{"head_dim": 64, "norm": "rmsnorm", "norm_place": "pre", "positions": "rope", "qk_norm": false, "parallel_block": false, "init": "trunc", "init_std_qkv": 0.035, "init_std_up": 0.035, "init_std_down": 0.0, "optimizer": "adam_variant", "max_grad_norm": 1.0, "decay_shape": "linear", "max_seq_len": 256, "dataset": "wikipedia_en"}
Each number is 128 + 32 x the weight over its row's rms, rounded and kept within 0 to 255. Layers, rows and columns count from 0. Numbers have three digits each. The size before them is the row's rms in percent of the matrix's.

# q: layer 3 attention query, 256x256, rms 0.0734, rows 15-63,78-127, columns 128-191
# k: layer 3 attention key, 128x256, rms 0.0736, rows 14-63, columns 128-191
# v: layer 3 attention value, 128x256, rms 0.0595, rows 0-16, columns 128-191
# o: layer 3 attention output (transposed), 256x256, rms 0.0633, rows 0-16,64-80, columns 128-191
q78 059:163112161139132141135154147095093153185109159054103105127122125152108166114099124065141168149146132138113110159104122163137159102122106134086130142163143126136142149102158112167132120127165110
k14 079:168144072138145117100110118121147149138070122109102165166143164080125114163110154084132140075134114149085113117151162134112090167152169100071125148089107113124091132125120128139104089114084170
q15 092:115158087153122152135165133123098097145126161125124147137171090127116090177166176035095156121118131101098129091146102098139133177172148141143139122088125156102116155150125146093098141120111086
q79 082:096190125136158139151113135052109130146161162130101159078131098085176095122110143073075132110147097109127170101164060107093115128102152158141117100094086156127150144161077153143097097095115109
k15 074:156104151079137084179070160094103140112095103140093150170127140236119199146092116119135088107174132145097096073090162134096160086158124134111127173139118177152141138119085132122141129122126123
q16 087:159180087089121102189100134090136103179142107063125098132128171128135129091190129106090142112123161074130076132124108111150058131134144095130165104074126178147171134137117141103117122191108084
q80 076:113210118081180136160087120078140098201163132095143120080087108089158094119118138086080165115096144080152098181144085084123102143129137117099092104124104162148167136140101164135068105135103133
k16 071:159118132136172129149066120098116162156092097146068093156142148186101157170145163120139147056150078156062055134160194127164108141115132115094156106121118159105128152132133095130109088158122155
q17 084:127184159092137115177074117097111148201141206179172130138160108131139142127143131155114123144120113114077196087122091166135095172076126101130118105080116098093130127133094198137124172133128151
q81 080:125197108090188134147041096094106084172137133173164099124136062104131145139186141153109108093114105119124131097151123139163108145141132164195086153106097096150095121122098136137160112114137228
k17 086:114093192156101157094147104122109113119186136091141182085141113109120104119108147163164149169125139115043070078058136122080138146115099177103120119147177058126176157116132115175129086162117104
q18 095:130182149093150109124149132123167110132166124097129130096015152135125175104158109181129107116081129170142107178106129190095090059173107150130142130133166141146092113152114105150138155085085097
q82 075:106136179103181179121146100132129106159144147085148117056071150121095129164089142093112170183073129133126142183066132144112131091088066161136093141140109106165161105114142154150152142134123104
k18 077:111057093127135137184088117124106117146104091100146108145113116179085096122147159112111128091088104128163152183156095121136184093122097114073113114055098119139173110097075152153113070123126132
q19 095:101163060146154138115045095119126106158134127131148149093103114106123102122157105117154101107108127112138140145106146124094104119162149145071105147138127164094126102152069112106098170157171122
q83 074:155137071114116138144102113169151131151152113076156156079140153083136142140167077126147135099154156102108143135154166153153148115138124166038095117178094139115103146124139173129100129167099103
k19 096:120125120121142105154173125097134094109107119180114106158140153138181189147135112096085133130160156167116077117126121083111095107135140121094148130163112157102117079141143136130186116127052201
q20 126:128202157097102147196103177103123106165168194139107119166164123134152126134195123103090102117113111095091115085143086130151105161126159154164152121075140163089119148108116157098076125119095130
q84 104:120184161075183146142063142030069074183151179136111139103113084094155106106138157122069097126089094089139096102145109109124138087127113127171102147110138146153142132133075153142126118104133167
k20 069:144179081142118065167140152119151139106083117152080053174154113198100174201106141122138129078137124157093052093084103164153094148123098167120124092115100126066106171144142121110073126133147102
q21 076:165134231106157147120097153085097112123146136185081155098103167156136142168121076179112115131108168133107151126122129171101142096090102107185128179099038094140061124119148188147121171145157093
q85 066:162074131105149189130103161108077131103122129214087124113154175160061139197118097149133078102141165161103169077126155211114146122109106110184079158097084094110098165120131127108184144120132177
k21 117:110086175179152159071140135146131120112162173104187152073113103076136081067155126157154141185090123110149189148129095117084162132104128139115134120143163081173201094133114153137150145164148138
q22 102:107102144177139116069137124180091120129149128101172157098107107081178071111120088158131090132078133109191108169105116106111162085110116145154128182154170078119150091162180126153173134087137099
q86 104:163106163139132110094126105169068106131120155066152159085121137085150076124125093144128114149094113137168140136089137115129160096105104095110140152135144048170179107112182149200155168146142084
k22 067:122134155113106134103144084175135103130119077128113114068070094195107103112077124159149177132089178128115123163123129186090153095134097203094102133171118040121171160119152111208115112143168125
q23 072:165108146165104097058114123100083091161124175049102133109118115085155155105059148099147156109100138098156103165121138137125127117095137129066178143158073126197103103091109120154145086094134106
q87 080:211054163148108127116126149107149120104092176120074150143158158097100139145120139100142096090151159132128131099091160187139142116126111159103168114123119144156160150098130120105146099115086146
k23 111:139132071095151084144177139140138062121075197072098098191120182169154149175134121131112137131107126150097138137157087074053126120189126122067086163102119215121108114131115158074196123132125136
q24 085:091131151150125165099166141135096085101103139224155084145110114141086128119102121086117127179120147119172149130082104241068107103121132109109113122065109136091124140188094124086158123146110211
q88 103:110121145146121160109179140186108115144098178209121123078096139122141151131139102087151159115078146098134158130144122192124112113132163152106089147099148125081094150145182125121169077164154169
k24 114:146178116043150103123150138138215145116108068087070118128147155163123129154144133123134168113164157117097102115151167100151085125120140180088162093152145158088077077121117165105098130175067167
q25 103:146146117152169099169129124146150150193165059130055076146174168116147134146140137144098121110138150069135165145147106065081090127148097097105150110057097203135134127110224149079112099193124168
q89 114:170121093109198107161068107096081091170186143184093097104151182120156138161119123108085112120176126078126161135177083104061114159124102085147083127115090177113138141127172121147139114180140176
k25 094:164048125080140122141128170090081127169143150134114126116098160134135135127122116115078077091122204149163059162166196132158114118088177096155154139081127163100122109093134156124148171123105183
q26 084:085116092082136120145080094149072138149134145124096109133078080176156173112125104109110153139122153159155142156115114089131146124122114139123105163133208100072095158107163062147128129170137141
q90 107:092117077121118127135088103142158153175133143204085112117116109203142168123128119102131188120155151124100115123162140114105146100135077153117121111156163113080100144130148116139147097154130182
k26 099:148103150109118118118153141153151116151126048184140115075150125177144168146097132075074108168155106058110132144140147120169124084063130170099105089090083123100099128099115188157082130102138168
q27 085:141175106146167074093143124085131153102092159109071136125105104160091116086155120131141146091149157149145160155122108104118131156127087152117070119077070167114103150111084082107169141084145111
q91 120:141147118166122054107161146100172153107094159105085077141172127170099144106145157106135130081154138179117171117136152123150134185142158143090101095119084158114120189128105098100102102122097139
k27 092:106200105174148104182161176149130104173123081153181123129147087096135122102128125181119159130120161175154102123124141179123124149089161151168152115152126204111065099202146144050096105136113116
q28 092:182123116110103108112124174155155136114078104179093152125125136146130165170091106104111147055168140092059040088140078128112086117152217153120083110118145141147118171131143143161162106124142140
q92 123:184106187104084169106118170205135124161140173194114143110112128113123165189149106128141131071152114113137092107145085153104107137102186115109078123080142148113098163108126132166149098118183133
k28 109:157079165115118176088072141150141150145157160146142139081121116118135102118082099122086138098152156120182216140067117105122070104128119068126114159102156139042135154093100150132086136123185136
q29 085:177171160168129102134131092139090148106150174153190144128118141124131174107185083132154119175142162077066038139100108159208089109053084144188124142066131084152129107120155120141143166145136129
q93 116:152151155108142137116156098127110115101131164173175155156048124166085188131124083119191119157136121080072078137114117145180097134154101167095118081104174119127111128121105076108134119170177154
k29 106:130071139115105160051074126202165102150108159135185154134117104130113103133118104131203116180071139171167158084177134068084142166191154071069090124181163123124137104158111157104056138189140140
q30 072:121132101147124132227097139155137168105125153174100121100097109108117092182106047122128099077135098155135110136135134091165124168176139128159189130146189136083139107070198158111084184117108141
q94 136:133124097144137100187144161168152149087092127162118121141081155126107093147103076123167152088139119180126084121141086152129084194185162138164139124120177130089097153109146143123123138144129124
k30 113:133101093120102065096093132135178122125160156169125111085140108135140109101106125101148142189146163117127133146141127108180199129149177141164151130151116129064118103253110176098117170124139109
q31 081:132154128146085127145112107139116067149201143172120114139171106125094155136169106135079106143129110211105101134122099139147130176076154116126122166152153078115091141133148121156107130128102092
q95 134:157141153163051127168088068117105041168194141128073106111192161151069166138135127116115073102144123211134100153144094149121129134107125122136106166150173115112137133141125114142107096107132143
k31 109:084134157186113136147097109157104134161123125096110097110156126166136125164134150084154177131133148140127166102106105133159080184096129091160138157116155124167158171067120133104153108153215143
q32 078:113141102129168185130107157146170214140145080136153102134125114139079117152087121175170152115125102127084098125137102122174130128178155154168100135049177140164124096089144165163139136154139109
q96 127:112204108129119140171115153118119191077148093124146150099102079121139097135123139119134134094110086118082087098098111122139101122123175208161105117067171134123118082133116131145138122096070108
k32 113:099153108066122082135122129119092110051128059136126157111153039093098111105104138131238146112126131127113174134131129101114149210028148168151132110128129133081141108146153106170069156132107109
q33 080:160105101092127119104139124115152097137083080169112094184122166133124175165170174116122113140138164078074106123094176154158104079093102171134193108106143114143152132096168118118154166195118156
q97 138:142109081137154128088174118118144096150058079136122072185144180164162170154169157110113107142165182136124132160095151113172157054104087167106209106131114137155097178096163113098119110189103153
k33 107:087162131171140202078126132178099140075155119151132176054142089058130099068121124157068190150116077123191162170098118121146103119086099114116224109172147171186120109181156138081135115137104153
q34 081:152075080159137115158074103213088123061091057090077117114157109111106183094147128127152125170171158123164182142180150105144175110165152102093060095117131117142178106129123117110112142094170162
q98 140:164074097166133104115093103193054122090135098113086177115186084117091129126087093099133137187145160079167193154171162104171182093141139103117048132113173118122176136140142157121139160128127170
k34 117:100138139196108073169128139193099159105099155151139095106147114154112134171125134074128148173152185155143161173116118111122059070156142094097091109097130113130179078150152181148128121113075144
q35 086:107119150128124141120124141135075052123152188166101123133077060078166115064075194135115116108146093152128133105096135163071118137110176079140084126139135113133089125188048099156110151117089143
q99 118:128098197128119140130111096147096141166130153145073142175123110081093166159128178097095127104165165099134150147115127148077152149138163096129079132124116108069121130152096109142119119114117164
k35 105:092124133163103185180129128124111119130196088184111186134118153089100200174162146120192110136191129081182149125086089084118147122114154166101137155095156116043174155155140128138141111113151134
q36 076:127143156150072121128136111145140129126104142190090102072093123119140120081144169161136127121104143135103144151187171082158131201162122138144171093160107146142142151146143171139163083148092121
q100 144:162139174153100071120111127136143123097053139123120097119131127111126156145172174110091129100139169134063172136165143126130138137138166146153136114139088161170162199083166171150189000130081157
k36 117:153149096162130092146097158145119133080144182125191120173159065140090157111136080176121158098111171102110077108154100066104091114143206125144148109104044131144187119058143089122121121110093125
q37 085:130142113158111108116126160113095162158142136099115127113183140136158147143093171125074164126113193109143110170171110212141160120120094110118134113163102112169151128135163202138186128119126115
q101 136:142170143173037165097091113158158153147159110141081126143151139129126164092134229115110181144114188142133106170117151193132145097151099105128135086154082102153166156118172165149159153111111107
k37 114:127099121148130096104142112155143127076108166122121148115107200090101113150088124140121160136083160105121116155105120183064110158099143126166199065137122115093125113193117124116152064106143113
q38 079:129140188097157110166072109121100104064154131089143156117097153153146201153151097102121133129133165134174033165088156086099097086113173183111129163127150133109168127159142125120101093085119086
q102 125:120166142108136104175064169138092102099132113065142210109068160165126153158116144166091151175133213133114094190112092104105138084115147122132110152095137158105175137128197171090108151100129083
k38 106:115126116107090080175152141138124125096100053119103127108069164176119184188065131118114110117149121157098102143074069179165166108112128131098129124113147146179163106159092133138189129131115052
q39 074:185123125175123142073083152114143113106150095112094119132142128132110119138119142110155066116098134181119112161126111063073111044172140117136120117092098124139179142151155126119100128158174148
q103 135:159219163105086197108111120155147138133196132130076121165168101111131140089148131168134070124097150213114122176124143087078146085165120093097150108104095148127140113153113143120072092123162138
k39 114:092154131086138126085109121178155166113189095146059074190084167100144138130176109146125049099149185145110187096063161101112164126158191105164159119149087132128156120095082086144136114112207093
q40 081:081120097097079153124141182110111095116083079145082127086164093068190151097142080142105121144097122124085140178116182145116114091129136156119079104128146114149089055139127098175158190054162089
q104 128:069127118127081146115123184073123117108055125102123100113172160114178191119118030108140094105081121125095164125127149158121100120136109116094113119113096129151080083140122126141125179104142103
k40 112:137099066063096115167172129087158105155115164134077077143121148097086122111140165109117028080141134117150129109144123151121113104156104113140077000168126137092122124081141115111143115107112104
q41 086:106160085128122126177157114145151082135079135177106114111121080096187083083164149112117116149164098145184130145130188068127147137088167188137130112157171138080127125149213089059152109080110145
q105 127:080182141161137134146154103085121105149063131144104139091134087120113064063139140146135138138137120176145117142109171110121172145036109230147115170111145112124096138149190130098170129069168076
k41 105:105137110145170136171118142127149124115122141163116142104089149131143140200144163206139216082028142157120101110104172128140141094096100168159162211097104109133133146082151120148113138106146140
q42 085:130156079145051072140083135092148147091147137067109158143175149114132112166162144075123119119107127110101125161113147124164111130124120116127155131043130174116135165151134160131144149137065107
q106 131:149134093110073115168105140084174152144136103059121137186171143103089099170143192080179130124166098112107100126098199162213084175124175092092163137099100169087143164152154151114143099120087103
k42 111:122124151134136139126160138100147150114171065081199200096119143063143111140127108083186124103196082148179105152114120112108141137115109080060110149159121186202118101102096155083133104080081127
q43 081:139192124166140098157154142123084067070133169136165148070160176127171130204133060083115141135124088106064135143186110168127143095108146091118161119118132129097121147156108115134120194179184115
q107 133:163155089184116114169115118115128092100109173169154138143159163149163146207156047085147131109150085071069140144199111184207127110147132153053176158142135126139136146093104082117094156153160141
k43 103:138109120117164123166141133128091144098114125106086136159119104074124099130065141082136168133167154134164155108106160161165102168095108121147034122115161149107136153171097106102178130088102151
q44 084:117181134124172193078099153151195119161099184110136152098157109123118161123106108181145137148120193112108151193133120074092192095116121166103118097107162115138154131122104199147144118217202079
q108 131:150136160133121157056127164161147127102089157165135158108136110100127187090098079157116160159137137140100093119062158123129164064082148188100109112138107076079105154129105165164120089122154119
k44 111:187058134127128189104187116145127152107061164148111134124113099164107125079144139151088158160109065094111150133112115191132140087087151116106136152166101142171093177105139167116112175111087126
q45 082:132155125097073142120066093147117156093167139112113156106097136149131085164076140113079108137100042171089093079118189132090085095135142151073147154124168095111116155098119096181112120072099147
q109 130:104153126105104159089130090139152172132153133113103146139135120155100102150167107138117098101086053149164104059147176132082118145112138184079108146074192137165145138062174151153104123050086129
k45 109:091167176207096130112162167139206123125142140121137179180128089183114081067169103127109127121119105101134139136107122169129124183123143142082160098157140138103171143069086096124094136128138115
q46 075:102105174116128172168154114159190102185112167155120112130154100106148075122134110122116137150135124197181125098121098124130138151193132140100134125178165141099191152091094080152177148120183075
q110 133:139161163092154165186139110169142082129136152170161145123137137108151053142142095124122114155107132174120084087153082132181137117198123122065169126151176149134159161085140101137146147149167067
k46 117:127071109063131111125150111147120144148146143122147152155127129169112101127073115165119156105096142120140101030141137144137071151185095036086183162123133135148081120140088135146122128070201119
q47 085:123169071141120153041169109126088182122139075094147148076174150173131087103099151172143153171092161143159122161142088133193123160099153153124114176040118106218089165151140160164174181211163127
q111 127:125162056166120140076137159174088161118079115108121163125158149173108102086097152180137109162102149143162100109121142115149118155136159180085169207070101121186124102136135201094135156198127127
k47 112:146163139148131137198171103189171149162115129112097120124099157110088088130138116213040119176110175135114133132134134134176156108064132129089090161127106123132127153179131125131080143121137154
q48 073:142141161152139166102105108116132081141102138173144138207097090126086068117136138127175139102143103099105151134118130150118106105165138144090124151130099121120128084114172178114135076121158175
q112 136:152135185186095132137144132097138090115181130191142124202095110142122065099145145092138147093102099052085152156111115122102080142148105162090117208127089113129116087128211207135139095104134206
k48 115:142164145198106089136132103100178114063161186141074160162147173150131120156143097125125090175138165048141104139158149173150103114106205128111168176164163127156101091085075176130088120112059158
q49 082:107115110148140115086089141081154146146107147147148140127174169109132158135031115147080114153164125144138151132129096110116120150125109131154114129105109123138162130133170189146141132160135094
q113 128:136124143173123120110114146136159156121102141136164120161194126132127124151082160140115098162170123146102159147135131105174134133134135110164101146115109136179159138092177139138127126163153069
k49 112:107068116198141083179179132079125160131119113121170084121125110171128116154089119116130185114163073127159114162134183132105183128143139187143101139128096135147182129126143123137135148130170144
q50 098:092125141142099177117135078166122123115114129215117154136114118072135068171197168084094104134144130109148127109127183139098130137163079107104159129189093146154180113155155073149064098079119152
q114 121:103075118092099161081112120151084160058076153196083187164095148130089093169139163128089108138107209124122104144144157137099137117137063141111171140181096147100125132173097135153029129082154127
k50 103:059039097140108119143052106128140112151136105112109108061136133105073142044108151159129131141149146141073105113153159106118085135128157122083171189181188141050107113117092077139071130129126115
q51 076:149081169089094121110146119125128157108161132116118085188097125141147109104131133124162139103095109125149070129086171129194083109156190133132187145241147121116135182134124078108166079067126105
q115 135:165093155081105131093158104094137150139160147111122071155126133143124090105126136132126159096149142076124083145089131149222085141116176115125169130194155123112138160117173149094179147098177140
k51 115:127126138133089153154110146147106137134111150137165101110156170084129110130132109113153226125136132087113108046064159160158123106137167140115185110148179100080106064141108161107204140150133106
q52 079:150123069118095130157068083152150100153093175144117200098127121095092149179125133128157143120113113125110145094136133149110146136120139167125145122162114105080122095097118069141131092167112186
q116 138:157159069143159108134103106177141097178101136148105182079117178121141150166169178161166184102140079115134137152162107133083149127108177128119132100185119122163107158079109097094190125174142121
k52 113:174109123089167144105124132160129113099139151114091147127115093071129067138206207150073171114133102139184076166114129079117113138115155172211154123111182089125053123198140143131132117137169134
q53 079:140174115114176131100136094164126176081142081164124117143096086127174137159100094130123111069144135145112152147065135064144092173180085094073149125146180149104155097106114101128064150185126162
q117 135:151208085123135091094163126108107158099157100144105121147117089102212165134133043143137098124142200089098153146053152123149098138156085123109167136112150133094125111138112143128125189175131183
k53 114:118157083051096068085121127092107123115097126113111086137136133131141153139097112129203103175076114084145136114133105126120127172124105198144124085114127122149189152171143135126125200172069165
q54 079:060108158119107167126126117096165119181119095136157111116107092092143134149050135137148127144144114116108149150121152135169134133160148088117136099181095093169139091142166118098159097087152182
q118 141:046139127141098150139119049092155100130095118116168151166092096091131155168080136131167105123117120069091133159070167110188139101148149101136125105119152134118167082159178118100173096078172164
k54 116:112111165149070178156098104096174119153122150105159132166127142095133153154085142103244124111115092080126127158123161119132169091146176178142088069087135142134148101133149187132108144153160068
q55 088:143079167127086114104087114109156122107120155127119144126144150178063062151122084122158155115109135110055148122185138087124206131118103136141127110126158090085103132140177166146155205142138069
q119 129:090041134144044088133127093109162090176104188146126138149121133145064124127140105129147145127145091098128090129177159097081150163161108199096132121183154133066107095170175111100121160082136118
k55 113:056069179169104152183129093138141145159118177164138106127132112140109153153144154149114175170125101128138069113103115181096097183119120164132128143138168133111132085079082152097130116143133118
q56 079:102124111146162131140157085118131170211102089120134114144096102133053086159140102188146094135113138131164125103153137150123131115195115088213117153090242165115146101082133189066128094149130132
q120 121:161109056131173122152141089138110148222133122096117150128121090143118149189134123130098149155134130129151105078179108123092080108127134131099087143084205142175160121094162108074127206158129145
k56 109:108084163151152138154101189113117134173129128075143139068150107135099144137142098075060151193170165177166109081131120137119073115084144081051080097094151135116148087142154182142072176148101142
q57 079:095115123170141116134068142117109110145131063117142133070143138080196159133099139125090165187141133108150107108116135128151110069157096094159109139163143048135137143131084110172153133107136120
q121 122:060117147153175137156133126112094044148135100141147168069117085080230133105136123137079137165093143111164133163107153068121123080148046130169121173186125106180107101160068147152151155074109132
k57 102:126166139103180084123184100130128161170112131124086097140162140208114095196081160135180153096168101107083133101152120164149137139111122132150122080133121074139096164101109157174125123191085131
q58 089:104165170084106132105149145117082181077154110151102183139132122135128095112143065167189124111053172141105120140205193083128147114186102096151165106102098111123110134114123144178165125176129103
q122 123:110142160083193123135138162163054169133146066097122183142151091130119119114141082133158109154090184176113093147175202094142163115152103080126117140093114127091151140092130127159139119201157102
k58 110:119145125082168077106023124146117160163114122144163108138151119136103109095154132120173072111121162135092083141117132127093127147110174177037114105136107145149162222120134119104036075168129089
q59 094:113105129136105088161087147151110168118131143137171127228146136181097131128168105101164117120139123155080138169078171166182117101142162151079148183161107161043120132099150094096128081154083180
q123 108:089133121167091100114103149145089139113075075158124095173148143163170215083140093084196135118109104106084180192131155123129161093127101122105134144127098166063141102135113111144112119195153171
k59 106:107141165140105116136090122120135151103082103168148137140131122057114167098155140106085067079111135105135126134137123166134168146081114138186088058119092133097131162166121126133145107156138116
q60 081:142142077104118068094122138122109103091121139173114090182078090121115187097141067117148188135139154144128116086096103064054164097210057137104104107169156119134152129133117128136113184098101052
q124 128:110176058118126095085175099120139102106182161194128111141067118112178194070141127119137215167137132147167071079055077102037154083168074134118169122131150147083137068137176146124125172096079083
k60 109:116172191109179119197110079159155138146153183138155176161122129126166144066051118082110073185146102159097091157059110161194169108079145134122188124067105119144150133205137090157114077109122150
q61 083:161083113117152089133197118123083164171140113106141163163121150152158071114106148139099157063159170084090175125105094074129146169098069090084120110175117139189092128129168119126127216150135059
q125 124:120088149124127134159155118119109133136153075085134194145149101131143082143181157137115108090186143067099164134122101061106117130102093158150167143187084110151142114131157148124159149112120036
k61 108:108097168088101149144111125123121123057179093107089122120108114131137112183144221161140102111170080095133139125146091145125123105131141183128209178102056143094111135068113189112166155171095195
q62 082:173088160071151138174160146125113132117083139147113126128121064131124136168112107078146135092079139126195084110166168116127132163178126177070164116168129174167066166140119097087149131058116146
q126 137:161104117076175144166177150129131130114121124130087160142123083120084148190163121149180144115078121157178118152183198125168131111198088171102142097134145153169084147106076144138108091102083161
k62 116:091172117096188154125093174108105120196055108103107120070105109173176092078201129122131078140128123209093111131193155073135141167151113148183142108138161131134127092095089162129114122108076125
q63 089:122146080055060121168142171100131121109137123146070117131070165194135148099103166123098112119116124092057091116140101142135140114149123110072128059135141177142104166132086140113114193155162129
q127 121:128141101083107052193142140112164155137164149169062076129073186193100148119169114149139106156114113099053085133148090142177125118158109119099143064151155123127104129114106154101053170148170140
k63 106:106132148146188090115125136154073096149103191125129128055086104098150129179090113135099089209059152096181163140120112074108119144171123092131136140163187150150067094177127121100167129124140099
v0 104:147104067134113172118104124147165151077121044170074141145161124188119162074125101103153168077106144096175143124120051180117131133181193126111106179171123142181118120127082075124167170128135126
o0 096:216122094130113090166102085138195127133137115119132184169123108152128187128086123171102152097161103050146127146126060126127163120131130123150103197107111110127108120144122124136153093126082103
o64 098:162148124115129119117132089134143057184135139129133096097104095110182162127103153137143132118121119075143069127125150093143159109129156108126070157091122167094141090094184157157132093138083102
v1 100:154102175150114122123206160141121111151172134126135153098091114176127148112141120152159076114127132167110131163166121145072143138167087099139129154092090148084119108102163114145113117122101126
o1 092:152111148142162129113119176133156100138118140130127152121111130117119125146190138094139117116170104122103151129080154084148119158217113178140086142139162134086098128132142083073138128060160164
o65 110:108118133146122120090154159167109131149087148133108148096089171107096109146168121113146114140165162123108137164099139111138118150194124134116114090123130065111143138118104070050116103092165137
v2 096:117110112134120129184133144139158066084158097063114074118136145161163108125120148103121101126088126104165062151076109166093194132140113114147087115133151179144108088133111054103123121100153115
o2 096:156151140120180142123200096114210082148116067149129153121158094122209143120085119104158086078142125115100119137137122146127127099109102121115073132147131229139107107145128102087140120125131164
o66 104:115176168134188072112151130132177155153121122119134161104121133173155143086155144101162120120100119147081188193156128135104138092133136136137091134102127231114132169183123136132137073137099156
v3 092:135174108135048096123113100121157129103134131135122158108147073122110115111131182142146160105168101152123096083090094145125147039171189101157139152133129131128135143103159151130096115152171147
o3 085:109136100153157169147109120159105140072162155106184107094161159137087138104067071085124085130126142101117075139119113155139148094143155094173150051095099180095140105090176119102150151134124093
o67 098:124126104145188125137114164149093093117144168053161083088146173159142133127122099125143043114110138095112163156138116138115119118130129135148122167095114160094127097042136094136106141126119128
v4 101:074120129136153154150096098139160167111161069093152154176074092140131107153109101129107097084102082068130105142141158174131152143105115140160172100075095094146084155128155189103105120174133055
o4 083:082152119102176165122120105137101107139098109129115149117176093095034116168108113130164153111094099110115140144178169133111172127184122094143147177146083092135115124095126117066148189127107091
o68 113:106147111103129138124101097146124103123098106176097117109157146083087106164077124177153147137161116151126139141157158113079114178172098107117136190163172162140141169112126092190188222145077114
v5 105:069147071097138119176093167179161128158166141142131109124136070075142136114116142124166121100197115168125121122150131133131101085132131211090145148179130147113038149124145092150146136099141090
o5 084:129142122090066149145110177108123110123138121157151166118118083151175147171199100077184116126144145164140088104121139157151118146135113155081125171081139099126100159129169128092088141078109147
o69 115:115084138103063146110173134114094118157094143175160122126098115136107162150149107053123114160080097108142128143089080140113144135123125106074111121079113011130094174061109095121108111108126126
v6 101:180131118124108151174109123046157150134142149098134096128170097131148116159158064140187139142075106157116077122143122158144119160116083129106088094109113135095060165149120159139132158125101143
o6 081:156122147141120035136135106159189072091100098147120166143152134148186104134119145151061131146077142085133137144139133144116094108060132054098104141078109062161144134116115159104131127134096093
o70 106:137112159115127054137149163165193120082063131145113108131101174141160158084166118129129110161120180092093127124150164104141114063083120083133114114105150013108152135094156137098132095119156074
v7 099:150139133089128147133143093114091173178126201107142158200094168108135152145105183080127094180114146090122136100176115104112094146135203116124114154157086090165132120110080099117083207138143115
o7 094:104155114126103164160116101098085142148157135115148155200113178102075189159114108119128069132098145091158173121127139178061171120108095063111131172132179124121149162114107069120167179135140102
o71 103:120107132174134133162101124185106118108130107142161111125154162134139184126146080156138073144102186130147129153095160172092147111108088074108091170148166143126172163079178063102119096190117073
v8 095:131160144133133122099074107082127046163143184087110134141138153153124086155100150101144155123158155162124170113119109086161155086150134119160169138106111105097126135126109101083158155199086137
o8 083:096168134138106095098126127089083139149107140107127133110192140140151125153087169140162135083183114175131178125118145133158136139157082140141146150100118113077114132093141146143140111176121152
o72 101:083152114097121072109207123161134111143127174114076125151161110114149175097108144104130124082114095124121125126139180108095122061179137104118128169114134139097153126150097166069139101155152102
v9 097:124077108149089065147094108127153182098195124117095086131129171159166122110166140149135148122105100160118163133073102053166125097158108127158125066100076134097081184099128143133119082111144125
o9 089:148177162199153156175112076136125173138129122120094107142113139103107176094145127217117132130109152142138150102102112061200115100120153124164160149063088126127101167128132156156169136182132156
o73 110:142159171174188189181107101165155106150093119111109107156129174114141133098141082133100126137127134099106106089135159100177084164118137106172173170079112037145100177121146163121173129161141160
v10 104:062122062171112147152068144132134101132174175209101155120158084116188120129097123136133128097158123137152132147124150206142190163125084091117124153100158129156115157123060171113091179103119063
o10 098:158128067206116136138157148166181147162115128158125156158128126131146120141137136171155062145145110158163053116153180161150162177107122050145084108115128074154137118110115166088119116115121182
o74 098:097114068117107146146160129136154135167137080146126148150080123140084180137110142138137086127119080102170034167128157115149150123093159074144124069118145090180155103141137177083111126067161210
v11 102:136136127116098125117106124128073081148081139026119152149142153085073141140157133151113096086091127123140142127096122140148137146107145106141158150084174098140035100133178170142159071128154166
o11 097:212173144159065111161091127106124142167078108073165147123135158124140123158109133098141098113120095171106086093127138150132131106081134136162136160086148006090133126112152061119117100218112160
o75 110:146179158105098082166145164091127117088083090114183110096150102171167116159068138153134077171139075200131105146125138147100158120105112140167178110089120094152124127132081102130118150146145134
v12 100:166100136130185104104114098121130129118117108134153092186067074186167124178165178114101147162169164176120145222076113160093112143193155098097096111090154101159116143158101125095096085111118135
o12 090:104096114136151118142084105143212120121101087071143112144077093133102148101122167191187110106101161140066126193081142094094076124176164152122107160103098128107168140165117110115108142091075124
o76 105:092132130142117124166130073193146129131169102133113113103120115122078146055113107145107121088114125112109129158111146079085069134150097124182142142138123132142148109159112137091171163102072111
v13 100:130118140148099136137170170146094128154127097149089137165111116082110158102110120146126088124175080159104151164103198073108160144092138117097145155211141149159090179140152171123197203102126105
o13 086:097090117083116187133131126075107153143181088140099062116080130124180097137134109143154159177164097084088109208072155081086131155072138124122140139130125060164125125107094152157103091119114141
o77 105:073097121130110199113137114126074159106139139127092127093103106092087115160125151105133176182133131100088141179061125176098111144107089110118072171124083123144146116117087147146067131115168102
v14 096:091156173136124077096143075074172107129121102116140120144137164105180132098152086103090148152101112150106090038078246099097115140152129103123090137131178158157111120129059107143112141144133162
o14 087:145149150111142110111132037129176087113142174205124130141129143100165131133177149179150099119157146099124134088112191141136156143136128178149094177118149196122179125078106141096176138146136116
o78 104:126149119132113107138099081163161107090140133189052115067152139140108154124162156124136126085161132094166115114125124171140169094121127189119136169120122179103157067113155108164171145113115126
v15 110:182151102089118106174182144094175165100178089144129128118106157105135122145081175170117137165085135101151157121157087071120116090114164104109106160113107098087128138120124019089175112127175136
o15 092:154130132147162133170135127141124160142132175131120098065140175104082142184126150150121145158098145150168114151100103128159127104124084079131153038113075119134156139169119097137118096115125085
o79 111:170157147155181134093136086121117127113148197128144148129136131127042112121117138109115141118093124177133147125085121116096150102092108102112184097128105231113163127196082143130148142152117066
v16 099:114140135118157125116137081079062084110173181127097072112122121137089148112130089160111132137103124154150104169155153119147100179197150110079084150138097138130143086126141146126158142104120114
o16 091:127150127078143102170141140084096081158158107132138100129097169129203124116134096162127112137122167207118140096072149131147142107124235147132102141126099184118106159112119118138176138125087092
o80 105:095183142095158136135189166113081122201124079113110181089122142131155163112149127129150121140121135152114178082141074092158201119155183145186099150131077056113155142155089107123137153112106142